config = dict(
    hidden_size=448,
    num_attention_heads=7,
    norm_place='pre',
    rope_fraction=0.75,
    tie_word_embeddings=False,
    init='orth',
    init_std_qkv=0.0625,
    init_std_o=0.0625,
    optimizer='muon',
    beta1=0.95,
    decay_fraction=0.793,
    decay_shape='linear',
    batch_tokens=16384,
    doc_mask=True,
)
Each number is 128 + 24 x the weight over its row's rms, rounded and kept within 0 to 255. Layers, rows and columns count from 0. Numbers have three digits each. The size before them is the row's rms in percent of the matrix's.

# layer 2 attention query, 448x448, rms 0.108, rows 58-63,122-127,186-191,249-255,313-319,377-383,441-447, columns 224-279
085:104148175118126116148117119146116131129089083123129106126138126168137099157155090117123119111132157058160157136168151127107174142142102153125155150140123148135153126106
087:130153149116133126103158116142141104127093165142165133137096169127103118118129119138099132131110115111148142136127089155153097141099149188139141140144121126111090159065
088:134167110140132130129140138093127121069133122163147092135165107111096200162140099129104128119143146117140102125106100122097172128131110106119143129112141138139117148150
085:173106148119129125116106125138132064158148126132136114115135147091126120107114176128137132128113118161092120146149118085171140160125135117160114139131133133135103107130
088:109126149137093151108116067110082127123092143131137164132124134111092099175165144146132127116115094155123136163109169211141120169130089120126137153098155118093146087159
096:152161131100135127149153121144130097140094100096143144142130119085148090147097163148142137135096176119150152129165155142080145100144081123114146134108132178142159096092
104:154127122118138134108135166153125094144123074094139128148149118114069172124149162105134119130161161126132120119157128139102080147153116098139130103098107110132143183123
101:090149137102140150127132134105089181107081153137137136115115140131131128118140082045087132055131166144167151166137146148141138128113116113075111124128095133146146090166
109:102131076123083132123155123103085117148146148096117085139120115121163126129104071112135125089130123088132118103140124131113156121103122100107098132142115130143149170127
105:099136153156112136197152137098146199092150128088122138120129118085098115141140106124151152132113135116110102137102151120109142137165156088157130159123094142120119162137
102:111139111096103137111084191090068066096083197158135124161129162131127130150145148096165157080114131097101130139148083114137145125125115098130122132152073126142100157176
098:118152153154102187124133159125089093101164074179061143105090118098120126116120137096101139148141126135130175127154152114132118129107082106135132131147138079112131152147
094:155076154153114127160130127147142157128123147097079100133151073151138126136112123174156119127120151113134114129117155095138138111139114148130149155084143097126149127148
091:128150128118150115175133177102090137170108153128157136071143122128096127139105100126099144143133178152150141132118128154150119104168124157112134127166124142142106107131
095:125137134135104145111140119079137141160159098191125100122122167117121122151141121153112109097140146139126123100141144138117122144100109133079123135099107160120099102105
098:109147114112127146125103127144142104123152101097137125077156107147123140132172146133150145145159095119168121130133103116127122092163165132144131135164131131140134152152
100:093104119096098141135138117061094100100100148124127171149077144122154118185134114138136112132096111119132134151130124138121135179129113117115119098112142116137079090129
094:178115127123139122135110143143109110132117122106095087173123147140113176157158137155063159118141129121106128136148164160122146108164094142116153106162113132125099132104
112:112149195156103095117097121100107137121129118171145101116109127118129135144126113147174149112109163158132119099111118146107130140118116121154160147142155096082168129129
104:127152121105143135134128095099110150146146125099134093125128146132151135086150095158122112133141155108134121120116143096134111133102119130127156093131116124131113130108
111:123136148143133136108102106132126115123117163149126141101121113151111162192130161123090138128148101125121141139123149141138136115112166134117115121137088127098132106131
099:107113160128119126110106126098137119068186119109126110123098164145091123152104152070172119118157147156146117125098126102115110140125091135140169160083116121104140153096
106:133156098136127104097113138116118156155132154077153115109114109155142113159155137132167143096163114152094093141121136125135134066111137161181124134171144160126144149158
104:113117129180140172138139155138145128120149164137118113151142137133108113133095138133127119134131122117104138155123148167144176114107088141127120150129112152135067155119
098:122123103139123113123146107102072128137086109098141143087159104124132171112076118121100103135153146124109165142100159174088124129139115128128148124128121120139092122103
116:140117136160125137136106165123132155109117122104119119149122096175111136152128122084126131125099167079099137140164137165120107118162086131157114152107117110139111167187
106:101127128105151102131139118137126135090116135102160134164125111094158142162077138110075157116103123144142147134112123175123093167133138108127130123133100115115138101133
112:112129107097075127122130145119148122097102140140143157164165143089176118117167116138115097137101138110104056118128100120159145137116135127105134143177123122115138118099
111:110164171150155105130146109082052122126116132138132117138128115100157147116107132137088180139150125142121127115148122115155120095119074150171144126116155166143135146135
112:156138114139131101094099111154096103129127107143118109136100142143095104104116112125133146139185138136106134129124132104136104109159126104136136096129143142116125174112
117:121130156166141199100115176129130146062125096146133093132145146158121139153113108142118137096147121124141109112088114112135179132127107150124114100134107150149128122134
114:125155152150142151116123119080105080137095117107101103128132128134127142088103135118132124106168103142150100132100119148139172110131066156158142133150126125106154110138
105:135128108132124128149131141121119110164123131108121094138147073120141132104172132082114147164136111125104098130109083109160109125142157110098110113098101104134137155121
103:102153184141133084168135086132126134092097162104118138095140113097140135143164143083121145150107086170144125123135094142142174124134136098087179127094154135093139110123
100:117128113171120124150146137136093147129120136173147139103125051092109121122112095106161127140134137072142107172145129127163129146109092129159181130096137158160142100112
101:143155113127142128134149162130141094164152090133099163097147104146150124133121106157167194084150102142107081114122097115141169163129142135152095126140105145135113093137
105:108109120127080114121147140135113119160124077129147122129117147126088098116121178097136106131139131096129135137099118185128160109152141164140098176077149137126087115126
114:119108164114078153143128094163103174112137110104162159167123117126105146154096121134123139148110113167147133097200131076122088090130153135100110093146138132094150119128
115:097141109123108160133119162086091099095106110105156075144139138152172146118104138139106102132166110106122103127149181089159106123085156143144125088121117148134113164130
100:126168123101121162126118121071092147131162198143132106102119136127111123111100102113087138094110164204106159121145150158120132134079094146086114101130133114123148084118
098:119117176147119155138143142163189141116122126108171138177137131163096104166135128087108128155096140151104115122108150126165118110115179098126124114086136085097124155138
098:089128138111081122127139134168131179115133122105091141115122131129122096130114118146132100122093133077161104122127141122115140157138151142082133211187112112097123113125
099:156123160127149179111157112110128089154115092110082121132094104123146120124147156133121115156132143129117137122110107117072127129087097071096053133113116078102134153128
094:130173123097126135132098142124123116130102134112108119124153160134138121175114098104104172153126112137165135088087113149109161162133130093168131109107099151112123125134
086:122121143133097144107185119145154126106130133113121175109104097103116142156135123108122113124144150115095107114127145204126112155151133112173139138104159133154132130165
097:128151118129142100133098108134178110129100091121146109183102090061109123134103103123124097117144162162112142143186109114143136099152127133126095130118116156161137130136
# layer 2 attention key, 64x448, rms 0.102, rows 57-63, columns 224-279
097:132127152152159140164146115094111111097103095139144101116110141147137129160144109127147136099138084121109103075141134122095158115160105100135116106119176112112169123099
094:143106107096127139135135141116132099085080105132111122148112122163108178112123185109140177179083155112118129136123125135136093167115149134138142117125142106110103138170
098:122132128106166147121092116191151147086118134118150130132090090107140103153148089131129111067110154133125108125115125140151157140140105113146131152114097159105150119145
097:097103149094100123125121122147124171121106136144126122138117139149147118113146136098114162121139096114128110148126092116174128073107108131163114117152135153098139164116
100:143120117167134083114159097122109147149151111120106149146169146150099084133119111165109115132172093142113133122101153123112128149144151119135166101133145146125122099121
099:167153127150129171185124180172145132064139142164101138141182111143161103119135108129120153125119158110155106122152143159128168062142123096105090104155127096127102114133
094:112115142121059162111129104078133194108130091152128140110153086153148179155157135123125127087137157103146150132146124142172152124112144139114116139143122078076141091127
# layer 2 attention value, 64x448, rms 0.117, rows 0-23, columns 224-279
098:131118128095146116147084123168087134159145147127116153127108116147106127148140168089159166133156113153141144128144161115125127096132159156120128091111134120076145100134
099:152129118137149107132114073147113138117105135167110121124118141146176097120143163126132145113127113145134118150092150079079140137093154129165124095092139126141128156136
098:120114113111112122124100132140112146129123133121136124075113200193094176145100113145115102129153144122112150107093104219080111151116133114157163173146162158093099143092
098:137152101074121130098140098127144164141107155119128117139133123161129121107142116077113146158138136113120132106155129147180146110102123128152138131115153132116164170093
106:155126098121141118131151082114146132123148097130105141144110106138092165140123086160133156151119110138107121109139117100136090151091107101142195106139126122149125161114
099:145108127157113187126154105116170152090132105134172147137168129114142137121096138166126138131096127123104138098115114117137154152143109120154130135162103129114131112085
103:200113166156113152116140127133112128103128111082109127102115126093163105115145181084168117134144117115121123128136092139129143127144114130115157160101124081137086110145
103:089114122154129184177126184183184086134152134111116142109119146061147129113144131106052141125094113114093140128150115132137149156112109105114121169178109149089098128100
104:128127103117157161130135143084087118128144117155127117160200124111146098137117111159146115084143156162133166124116100147133170141108121111154137098121120142173141113129
099:148087114149127115139135125134106119130147157170173099126106134142120144109150096171120134118119121148094142153124074108117138159120094169115125118163180119167168110099
103:167124136125152118148161121114078106114132176105125121159134103109162134165112175136110181105125086132129144126106119119103120132133102098098161148111102177112144138158
102:166111108081128138141167146090093110141123133138126146140132156130125137115132116102164155147128143125115116146147128102130063115103145121151101130131133139160151109141
102:103128129151131157151138137164101116158132114122117122174140148103142085119144079157164124102119180165099118109130114097134135147092121104122127127131096128108060133146
103:102116145109142128102132126114171167130133107130116114108140135098152137175130130144174109163133146129112125191109124114130094153109162137162136139128128136145108152091
103:154147143112146172108161116194100123154189104109139118101133155077144103109149114144131132146135131102116111133157079140126093126170136116144177146178127092137122133121
100:101095139178119082145133141106122143115134142127089161157172172174120105104139121097116131125093124141114129160124114133106110108125135108095165107115100121127123115174
102:157156052141099170121095132186117131104160145162149096102116161093121113156139115155111114164149071110120104126146130150141081138140161149136116126100131147111180163149
100:157128171122126128111101140159141137126100101097119109128116059121100107116133134146164154134131116129169083130131140140126114151132150107151122143132128116096152121182
106:112102099169151191135119133063115145106109142121136131145144167128148147123127161152081134107079118122112090122143139131140113087135135129103175164145097129067090138152
097:126111125148117113115126158085135136063122109122147114121118127154158136128136092190108139119122178124139145155133134178103114170115137120116111117130133171129129095139
098:103096135092131164110115137150091147149123116099131132186150101162117146109124155085147096152146128102124134162095105076093070091133157124110139130085127105129117110103
100:135103154148140111129113116092115121110096141098092115137144135119074139137098148139126133115103167129118138159128097119135098133170099103146136128099190127130130114124
101:119132178163108096160109116135136099127123092135127130139131165113151148113124149172148090135136121132117116111086110157129099158200155108125143101114115080133071132089
096:126134093106139109127182123102126127122092138160102125086075151151172159148126139098162088071148162130105092138180132130127129144138147122143146157127142112156113095117
# layer 2 attention output (transposed), 448x448, rms 0.158, rows 0-23,64-87,128-151,192-215,256-279,320-343,384-406, columns 224-279
116:152168120088126083109120099094126113159135138108096165100126087121153176094107141087100131112098105086114126165115136100133134125118118146128152124135079125161104139120
110:139130155135130142118143114130144132124124134085127153130163147128124178158138144144102123112163127126148150134111122144101149105103157141124138136130057126132115114076
107:111139125133183118137125071101119150121134126113132106101112134109119176089114141095086132107140141158168167149139137110149157126135114119113109109138087136120118118151
107:126128139149119116139123078104098161113111096123117109136113120139133091140114153111087117118118159131154146166182108117136115153133146139130090160123081140149123116144
118:114130116149126115118110126161132114165150129087114134141172097130095105157146185026157122171150130151156115117136144115117147126127106089169153100128122121098120125127
109:133133140086127201136121139111096156123099138150129136160130103164134135103132112134098137121128121142134089164129111160169134145132137162147113096119121116101122143144
119:137137134119159162112108107151129153086126139166127113121102111145113132137129092153171108104092129082126120151120113128129153150083122106145136090115143171128119131146
118:135174127145097123090116154129114182139121140139160147123115146119096160159115166159122135101122126102169114131086111143140133119132142162121136101121104124127149053132
112:120144143110147135113154115112154109156114149131129096119145120107136116093153158120183118136163154147082132126114098139115120107179084154105134125136099138084080166074
113:136122136118110140106123154112102104115154107112164133105128133112144084150111119108173120138112111117108107119122116165100176152150136111142120083128136127139121109192
110:105137115105166128121112090120164144094121138125092097089140129097134161123149111079134109120117138118148141099164115152096132136144112094131185117089113149180125135108
108:127132091098187112074105107117125139140120146149137114137119100131158106119138130091147113141126091136119126127134107147164141134127127155127129075118066083140159134140
114:128138161107099188140143024140103160120126109150053126114111061131136144147153140089133101116110145140134144150104174103119134129139122074145129153162195108090131187120
105:103131122184153102126150151105170137092134153163140123111099101148142105125065086145127141123162112136137130171170182153139093100120115117166129167120118117130092132164
112:116113160181138152151171097111127155102150098131102114084118159124149134102134144115185109121133110142192119127098140145167122106139107176122130139098142153137096118138
105:137135081141121127133134176122108150133139109163123102113123089101120140162119112151154138142082134134123093078113109095116160132139103151104139087140130057174155158180
109:125174117106161128121130117124131103134154118144115126133133119106145109120126122149107133152120124168154147170129142114092167112142131144122159125088143107128105136114
116:124125131080085094134150124099119070139107147116159142131164073157141143129128123092122124140098111139143117103106115164139117112132172161130128166114099168108142117157
114:110132146166118145143180119125152108075104122168095119128111123085115124130130178148181131100120105133166124052139142150119182120143112111117152096126141169164141122104
115:126155110138120149092130123121107096129150120124108128134122107112165126131121138154083136112135117157131112145146124127149117097168134160097156105158142066111116114095
111:141121142135152152152110089068152115133150126134127191142158118165123128138131145150125118177130150114108094070120098097115140093109108166163122132151108125148145153117
107:152126107134151129081187102115120120161157085097138125123127146103113103150110145182108152097103146107131135144156094171121089138134112106119157155111135158102130139099
116:096128124081159148117120125139101103156149136116094125165136116162118111113135132079149145105111119121150107113128125146143101131144139069123140085132112130109115088157
104:112107124109105118133130097154119146143133112162144108095089104115142111115100146150154102150151132176147122149123115088119180092142096113128125070171144124113109133140
098:129158141113177128165166145109132136126153140145101134083114117093119140121156113104163151143136135175139169110136121106102130142144142121136136153114176107171086140116
098:119101115148131160176151129138117164125155133142122108093153120118082109101113086143097082151103107132160179130104091126139110134102139110153101109127162142128108173130
101:121140135117127136168152165125098149117135105150137141137136161141156093166137147084121109130122143138151127124125145158143114146180130126123128162094145144129120113123
096:139141111129115120066146136114161153125134126113124109128139093126122150163124111169161149085104115145122104113137131135146111180116103142157112134134171117112125144157
097:104163128183149141146146098111162130106151124148149152106116120116135145161114139170115113111115121152128159156139172088094140112124139123151128124085151117060124125132
092:100095126132157058099145114116164113168136151136140147077123106134098127132160140150130150145123087086087077079149139128079119113168134165177149120141124147131151108114
093:144147154139110141121139135153147099169104111115119087130144145169114135120168144094096155135152152157132159135110094136165111105133134090121136127151148134151210156122
088:137158133126113133128144082133138082138167112128111107165088090134151114116130125118167135133128105098120093121141165127082133097141166132131138093153134157178132113116
100:113138115117128125099099168158123119138164129094107098125129146128126087128127124094119165148140143085152109118091131160161114123123113139143127118064107139118177122097
103:119166145113110175135159105149151092097091129148131146092138080106088151130075097095084173067090150135154151164075173095150097103140179125129120149114103166106083114126
096:124142104126101130161140111142126152131176123169156149125127148128135104134156082149120134141125148112135100141147131138133155123161140108123098119101161102090139135116
100:095120154127125132104103119115122126140111133133142143136121076130166159114120126136144119147161135091099051118151115131047160115148167107129137107158128121114150149118
102:156143129111136134141138106131152110118175084113139097137173133131109153130092078088078145150122143121169169149101191137152063110085134137159094154132112194123142126154
109:163108159128091129133136105138090115130092119127126126126143124179122110162081148124122151127131151145097149097141140117114128160169134123120155077082146146107088094099
102:169124100102114129122094165097090105125122100092151160132132141099088170084133167135147146110129130130085191135139124101113131114116124175105129096139157136149118133112
101:122102122136081168148178151139120115153157127093144111152165118127124121109166107169115150115131106153101143128125138160136119131129161114154111156106120125145094186131
097:170150147145126148122092139117095072094154136090132107154161120122117106133158113109165122122149137143147149100102097156132096097118106097124140154116165080166153152164
096:131162104125134120186088076167134113090156134151086114084121142134114150138127154124160146106127081140156153118110143087109094129123122167105163087139147168149086144117
101:154103141115104136097188098116119107122111092127167114176117143114138128123148106162123140159078120074156104128117122086122110129107091129110136159145103146094168117107
091:147085146144093168139119103134119106097120143106158155110112092106163099170102139109082115123161113121153184135126114106144121129155147127133135130064123121127120140132
093:135117110112146158089128099115081107140084138145163096099127146110153117138159149108151141110107125154146127122125111125086101147109100119180140089145131127146152123156
092:138128128139109115140143120111106108114156129156145107122124132117174108096143122116121140064130129124138108144140115118113130073147110127138095107116102116136101118146
091:103169097123086137088100115152154137130163094110117156114113112098105165115146123124072160101130105097101119106079121165159095153134157179124104138121142186197176103106
097:144089123140125103070074118108121140111138145093148085134150136169131137145113116180131141158169152153111118104167128152132129135105122101111124137101165105142140123104
094:095118080156118133150182117132122106131101158118114080103131126126084121131105109133135134102124127129139169141169133148113146147132133153135131150149172152124103121156
109:119130152116126111131139118099124106133130154094147168090135152131093111167126120155170135138167148124096114138172123137099110135096129128132092101175122135136130123123
095:081143117115122125102116107122097153113103170124105137115151169144124137187117106146102092102127169108126095148162113075133123081155123115102113099122143100122125139154
103:130088108122153132103178081169141125111103148123077124142152142108126157131119088134115155117135152113143140112150142125137119120113105145100118139140104105132174155109
103:120105133122114104086135111159127086120115126119132124154148075067111138140110149136176123130143113136175158099121122081133061115148115124107146154099126112136101125101
099:098143140109156148149096139099152150122134134128138141104144145136105112088096132132128109080165104142134152108131118142128110160142113107143133129143103109156109093152
103:098090118114140121134113095126112161129152111110129142176138097123110095158166103106113137169105179111123154119126134152142130116118140181107171134132128162104123114134
104:157130112084130101126146159135170124113126132122100101144141181187152096116108115114102109098130128132139084150115141114223147085106183136090116122152165158145126105113
100:155117110117168155137093117089105126108122127091121116114133114138113150097124109130089139139107143095132122110066101194144159102129151119125139145144147119102094134117
094:117169116098080096147134117115090134070081087109137076123104137126151161144163150128102120103158097113197140131139130158150177130135111128141078112138136151099134119121
106:151154136095120153121140109158138163160091104147094112129121069124147077100130117152149132115153098115102127146140085174139165089133111170180174115113120109124110179127
105:127120152102151070167122107110140138132088151142143139104135123211169129121150092151098122149148089149132124126143140139109109134173132126115092051094134141154128108115
102:106100122141130130122111090104139142143174130169144098085084123128081087114090135102123162149114151142138193108112103092152140132136138138143138102112111154124078120117
101:096145141128075130121130158143140102103164140113090089107118079141142065117110120110133094122137136117127135131096159161102135152141089105162125121060132106145147121091
099:179128164122206163124132093118132117121152168091144087083097123118100112134141135113141115218103102122133112122122115143129182166122134083105123093124117123156100144141
100:160150138126132156123137111096105115085114149128130130083165133129120135116106072096126119138097151160087134134113152114133144175102127130118122120122123154135113124124
097:130131114137117137127153135100113088147128152158132092125134158105152132142147134143104131144106113134122142091116140095130116101103139171131098121167162135147167089109
101:177118139077130095135107133130093099171128100143114123101134086156131112102135136158155114150094123114121123106114122135128108128154106178142175121153148121095172083116
099:092113101150119173140158106160155148174088120137153140153152166082121107141151119121122120148111103115108106164131156121188140079114153139131109108139120142131099114164
093:148128117150136122100115174132120127097105147104123125140114121130152161134122127156106132141080138123142112126158103134124117134092153134153115145108093149142160112097
102:108137104114137194120159136142151111106104127114121141147088172138154128143141147086097145104157108096132126120117156122189117117092125120092109113113108116138102125121
104:127114170141138153154121088120087143118151109094122142122154146147135112205109110145121137116118090120142151150105096116161126078150120136136136129101132145094128168111
105:107164122125136108137083118100111138128102134112101135142180115133109162178119119114142122116143087126133148097130104116121136127104142149131150128172100120111145151115
113:129125132116130139122080130162131145124144114119109100151110154155132078102120114160103116133131146148102158112112106154142129147173129129124116160109123114168162184124
102:121105117098129103106157131138170140118148120121174112167146108146087113102116136084161099163144137074131092129156099114129120151096141141101137173101097178094104143152
103:129148205142123135132141109128168102126136113120103124131147130133148124120132129107082088127090105121172132114128119188150137139103188133080167118113121134143116087116
104:113143141145118134130137118144134136201144113134115108175103131115139090106143117128120135138104120160130080148118095138129133092152148101175120130156138154146159114098
096:141121174165105154152129171173138119126161134146128157109152141092131121112117134135112087083114135126156094152137133144083175130124139106128153168105121130069102118131
092:112108156121063168120120137156109113158106153130098122186116129136157135137158114064136143085152123118129132158139139150113129146156150126136101130124128119139070153188
100:126128119106107114084178121136124124134165154119130107156120099096125130185124102123129106118149133124116108112123143179101108128151176118105110143132153105115151127125
106:121142152129120137129127108113088155141144136136116134098112108119149180078130112120152171158122081142165139109096140081097115159095150115158156136156129114123112129134
095:159090133134120103060156144110102115153124098124127156136165160112103139136159112150150138129148134163144083141121116146132126127118162125138119146155105082128135156156
098:143171115119100115138117121132149128124117135094110165122130068090134187175154142113135115135080106146130122117138145114136106114128099147118163173112100133137101147146
100:143131146124104079135152139154133161122088157127141142115160142116127137083103138124124128113174103127142105113138099114129154137125137081137101118105106133166143095156
106:150129139133167136152147140095140131151129129118106119146159120142084122151121162111113130110146161091126119122107135128189113135131120138168149086144167128153147129184
097:131118101131133121130094145202151154110161110118125122134105092157154144158101165147102114123148118125141152116142122120084099136131121155152157140143128125101131143143
107:142108150145167071104175138147154139148081142128149082136101148131164150143191158128136137103117160145118090103129142142142133146157121122106137123091116179147146152141
107:053140107109131108175130155129128134121117099122183128128129100135079116091148111130143133132136096099146149094163139150140096119136151134138158139142131125097112088143
109:126180132096145132127108108124138132125106141156131144149121136128075132113179125106132111123147135126168116123159137099124157157086114109134101118063125130134145140122
103:110122124125103126099147101119133153145109117149134132118123122114113141115092156124149133134134120087156089108167151088105187169170138114101126136097115153107138134080
099:092175181085132117129110113117127177135116124150129126141115087155103120125110079141154122103140127121158173142170125082108128151093122127120114089116106079102121121107
097:102125137130147118129146090070128131164182128137082133116114148090146137188123076144097122087158103136135182106090096150116166124103112088159108120090108114151151116117
103:121099150099140114103133117147187137167173121096114151112140106109128099106101175152143143132127161121093140100131159148160097182103165120096122111109150086170165097117
098:112136111160138130093130116151139158137128210159099128156138145155115109111132134119122089126122142114154137171090144129102143089130151078115150160088125147139188084131
101:151103136143109106171153160127137152141163102119140127096122094123116144116112121155108115130147104120135097128129112166129137123161128139146104136120189164118100121133
106:139132088101142119097130153094145154154133104129130097134089137142186081150134173103163097147109146120124080102121160103142162161090138136162056107149100167129119122122
096:146074095112122117150122151170151122159146220145122123116091124107123138122144118119140132139102127184125099110134101108143129102091132101124129156118169100086116115131
097:099128141154107126123123152124140119125128114117102095098115120174118128105145156166118139142157089125115123161101110195127147127083108140174122121140150119092113108156
098:132122127178105139105096122149157146116118132138128138151107129117143126131089121161120119119165113133179114133124128141114155129173099112128076121131167163117153150124
093:142116077108131151133102119159117151137137113142125106129146120096149131110102122166148116119124139171097107119098143120167123095153090118143142142139198119103130135162
093:146141161105094137109098160109185109090132119147177134120167114130092136141167133162180161116135130128098121103152155112092094117104147111129160142158143119164134111127
104:114107130123100158140117131120087089193093148123135149162116108094138132147108129122128129156115098140101133107094129118118144099151101126162159095148123143119107129165
101:157113187125116152134134135107158156103150155123155104112103165144167110128101130129096124121133152121119096144115099178148127111126117157095111109144138182135144107098
092:115093089120116108110114123137129092114159133104106108090093151105117108106138161162133141106126143133089166081141119066149162121109125092090102144166137138133112147158
098:127130138141115114145138199114130097108112148146133143135121121172107109097117166141143135111134121134100120129173161122106109114135145134122112089141141131156128146105
099:105115128147117159111105108102109107107078158114104124152121112110176140117131107095152103153111132123114145133166101131084110180184091086120132143096134097133153172179
098:120106113099120101088123134151113138113123152151136136127099156140140157113121140116127142129108103105144126173154137099127112132109116098146127118145124109132146150155
092:102069091106154112119135112158137123129142105136118140133110115115094119121143138145161168169114109092143134121168148110109098138153115176103143155111140122132131169099
095:136087121173127095116126174151109109147125121119195131143098133153151152143109148117096133131111125192122120096130130101116082103099111107083119151149114132099131074141
096:137154136154060163119114149130100137159146123126095133108127130098108109112120176122113152129081125135137166096109117095143106129140125121133127160092154129151169084106
096:128161095093160110139121198113126108133130157111125122153121125130109140133091114172153159137159089101131127130148095135131150141128135172163101122124120080113144080163
097:176104149119148178118097059158112126140147115155112134131105167107130168109135158147110116129056145097135123111145105078111157123128162091111068152141107132095158128110
101:119124075154091120105113163124172128101098084165167139108153105137161135141138144180108186111143138090126113117105142146124144110148110125140178170137126096128138107132
097:143113148116160132122129149121159106097149115120120119096124146102128092101129135152132085153159117094128131149165150168122060073117127092175121134177133127087130132121
099:146092131143127097132106102138147141174143131114114151135120134133117172184099134132112087134141128120100118121115093137155133141122103137125121108127099171146158152133
097:152149112177117132146135131139158146112083148112131112136106170121085135098154094140104118114131188118103130119136144114140141125097131115143147127181131129166105141171
108:124111132084155114113094166124091106104149116131142117078126136159107174148118110066091127134112139167124122131173151129126098153113142124145119182126040129099095141159
100:119130151067125127119097126117140128138120069142129129121103161147103192114147161100121102104178117192084084132130130127139135134128115090154141124158157127139134157140
091:097133129133128097107155135123124127145164094144126146134152088116084140110091146107177112121100107148103147137163119172116132129108119082100137155106102119141159155157
095:137152117106103139115083170149138074066111165169139132164177105114093167129119089130151115160130135128136152105095144138104158098125097118162139151124158094179148112125
091:145169120138139128135149110109117159131107119153141119098095145140144109119147080158131134122145166111162137190140154108108155127114124176136130143136154128122146131144
099:150142124151101145181157125104149127102106145122140172108155104082122148115138105045098146092111124093130156112096161132098100170111154117106165140122085139115139105114
091:152096163125118117092158135134112140111126168102178111091157117127169111132111104124145105131131112121105114123130124162133104108094125115113127111081113117126159105135
093:154138105115090087147131122140144121157090098130116091168090154170138092134132124129159167125145137107152117146114174121146136154139143133087112135129070164084151117110
089:147103102138128131154125144139131174118142103097104144132136137127153113154085160134120083133150144127116126123129100143116090081093139153123119058171104123157151145146
091:159152117157148117141083093105121150119163150136144135121115113139097130097183120101148139137169141109069097121093144144064127136127146105118110129146129113150115130093
092:113097067127163157091106144126100112094117120105114111182143119130160149085138094141073146136123118114170100131134083125150116092101154140122131130102105137141167147154
094:171131159125120133110151181154100166135096099144137172147107145131153177078107110111173127125130142153132133171096126119152145112098130126145112117126134104140082142134
093:095109105117142132137122139122145110125129142144144155111152135083103117160111124145117122101151118133152102146136145142154078115103109123175080184122121108158102130145
101:171176092088117165167116162135118149111174140128119053097132156116083060130128107158130140103143128108126169106060139148137135119121072104168105138134113123137099117089
091:080104150112121097147155131160128161144176129132097152093130139095115109152137101104106150149116116130122103108140115121144160170131121107132107080179110143111100103127
088:131097114141144109114084127138126145165158131125082116126169114130131100160152168140145090173163135153111157150111109182126137127095139143166100152159162078166132131170
100:137179130120105119141138150109136151124128112138118082108153138136130148147147107114129092140100098141125166106086150117095138157146141102151113098155177131133106089098
096:100093151176116110090078130141152093125109129142098179133121125110108126102131124155126153106084157122110119146087077141185142133137084164120133173121097104123086159150
092:135087140152119124112135145157102119116093121097115085121143104179136106145131137140159132118122108109089123089152129178101156116119130138095177131150124112125178139083
098:129122137104133147135123127091153162137145079124092112155137138113114110112170109108127093101121135168165098122095083159125158135090158159103127196147161131162150159144
091:118123170150107111121129129132118101112131149129113098173107128143152105160108092141138109134119162114120151142156130086124121092117143106137085178147127085111114136139
093:121147130082165145097115140136151114166145120125104136143127128182138151126123178114106123084145141130122120109108143086172110132150146165137121106142137135117151091156
092:145067146118130151166144164137109138115130140093145123155056101112151146114148106106135160146117087133165127115116160140170139075147119081090126136106086136062150130123
089:146114113113123175129160143166081138135101107145130158140148162129098091119152153104126121108145090138116092154135135109133123131196152134118072146162157109089123117101
093:146174082129139122100142175106113134133177094092107078164117120163132112155156126159129163143158117160117154153104134136118123067144137117119116086164149085194156115115
093:126118121096135127181090103198144120144120109122156108153134164127127117109135100131180132125113140119105119093104148168133139138136153147150155138159109143177100112123
089:150128104119136126134122096146140079115104131145101163101098155080132106107111108149123173144135132132105109098100137109150080099129207112150167174160107094141100127155
095:118114143126143124099130129130136145116109120146129160088133110089104184102127137104098127160157152115134082130158125160127094143115151122044135107168160131118178093160
087:138103172145140148131160133123154132092124114130153097136126116102125095145123115154072117177147139140118119162119166110125164146163099115148142144180143131103102131122
103:152129147133134149139137147087100149162166140139151091124149133108159105170125129122089093125111127114153048108107117114131155081121153140127154122142094123107103120110
096:166138124109119122144112090107116142097098103121125120172122156131088110146159107142110122148138124132121129080141134141172108135137153108151137099204108094131143076163
096:093127095133139104143127168123120129100142117091125137125153104093136128137114148091121142164125091123109141114130122115111118146161081147123146175129141098118144157134
100:106105131162127154158144123145162124105117132135102133111090114121149119087123141155137120140123102102138166154103156142158120188088111207136119081104096128108131169124
099:113189107143131104166148133144132126131151141117135129124118158201126126126116131167140114113077134120145137174100112132146104117101132101121113100111166128144139127143
105:139167131124152106145114186162127179156096137178119123116146135141072140099112121142134101130102110118046145134137128151123170126175117096119127150157134113135143157130
101:155142085121134145091103107133126149163111123105110134137151121138130128127169144128130127127116120120166122172149177119113081105118129140146133155126109123140123133139
104:126084156139153116114122096107146134108110080114092103111176127112161161150111137138096084083157123132146178145147134152105166113157124154167110169094121111111128161132
096:097110121099163121148144145179136151133134149158142137131131130139145161131103135109172136142098137108122138092180145106101119117105124185105154105128135112082101119157
111:142142152186138133124148129103100161128107115158166098161107101170098088127124107196138091105141102149083165146134116157127110132152156137098136176107133097126142123136
105:150146163129121170169100140094143068164121118133079158140144152150105134130093102120149125104120191090113136149118119156142101102134143115128146162100156133080086147106
106:103135143122122170107119122101114117102086128108107128119138120100122088123108139088100083130175142120114125172140106166117155158126138144109096153125097137144088148133
103:137107137120161104121185123096117122098092146120098114091109134081136148164150127163159135117121131153111105141116119113119115160112119142107131145146145129092115147100
100:081099105142126141142125096106156114108138132135148164118100123139124141119140142101088102133127134121138145169121112159122108134149094090096100182119147127141128144132
101:145138063159115097105092105123101130156077144139113139108181118133127137165170129151117172109134129114139125124099118095168117160108129141115150075138147129127137129092
107:097081115118119106159138122111111109188127129113122133148147120117099117120119153146088104144100127139100111160127119156155102175130119165116124075137102175134202123129
104:132158108127140127159075113157120154106096177141146123120087135081122121128152133135136176134128114165167167179120070127169130119105101123116130107106138119098096121111
097:122136095146107140086145176126120114127087103106118137126160107128100095135159135085099121127124163111104104110142119169131139120120118132113151150147123087140075165110
098:125137162112140154096169138069126106151103057131142134106128137142181088129109141078118139148129138119117155155126143130140131156133080151132115104156102161126124123115
105:154134134111095132168138072121084149117093141134151113118127101123131105111109097127134105142156130115098132149101083121134168116144127126114079148163173139119099152138
098:099141093124112140176124165072125131168104134141131114112139100150091132155101109087133159123123135132125098079147163114158109146120169138091120138114114125084109153115
099:121144169152123127117118147119117138078134144107130111126135120100145123134166141163094130160115163144123141139149143095118137155069152176107109111173143150117130136133
097:128166111117164119147162087117139155146133145127129156146130113144126102110142156146164099135154142134119131117122137143116166153135145160128127141136106140107103178144
102:138078135136086150138168157127087091157118098101120123113138118146136140089150139116121146138087115102098156075174138113136146107159127159131118114129103144162104151155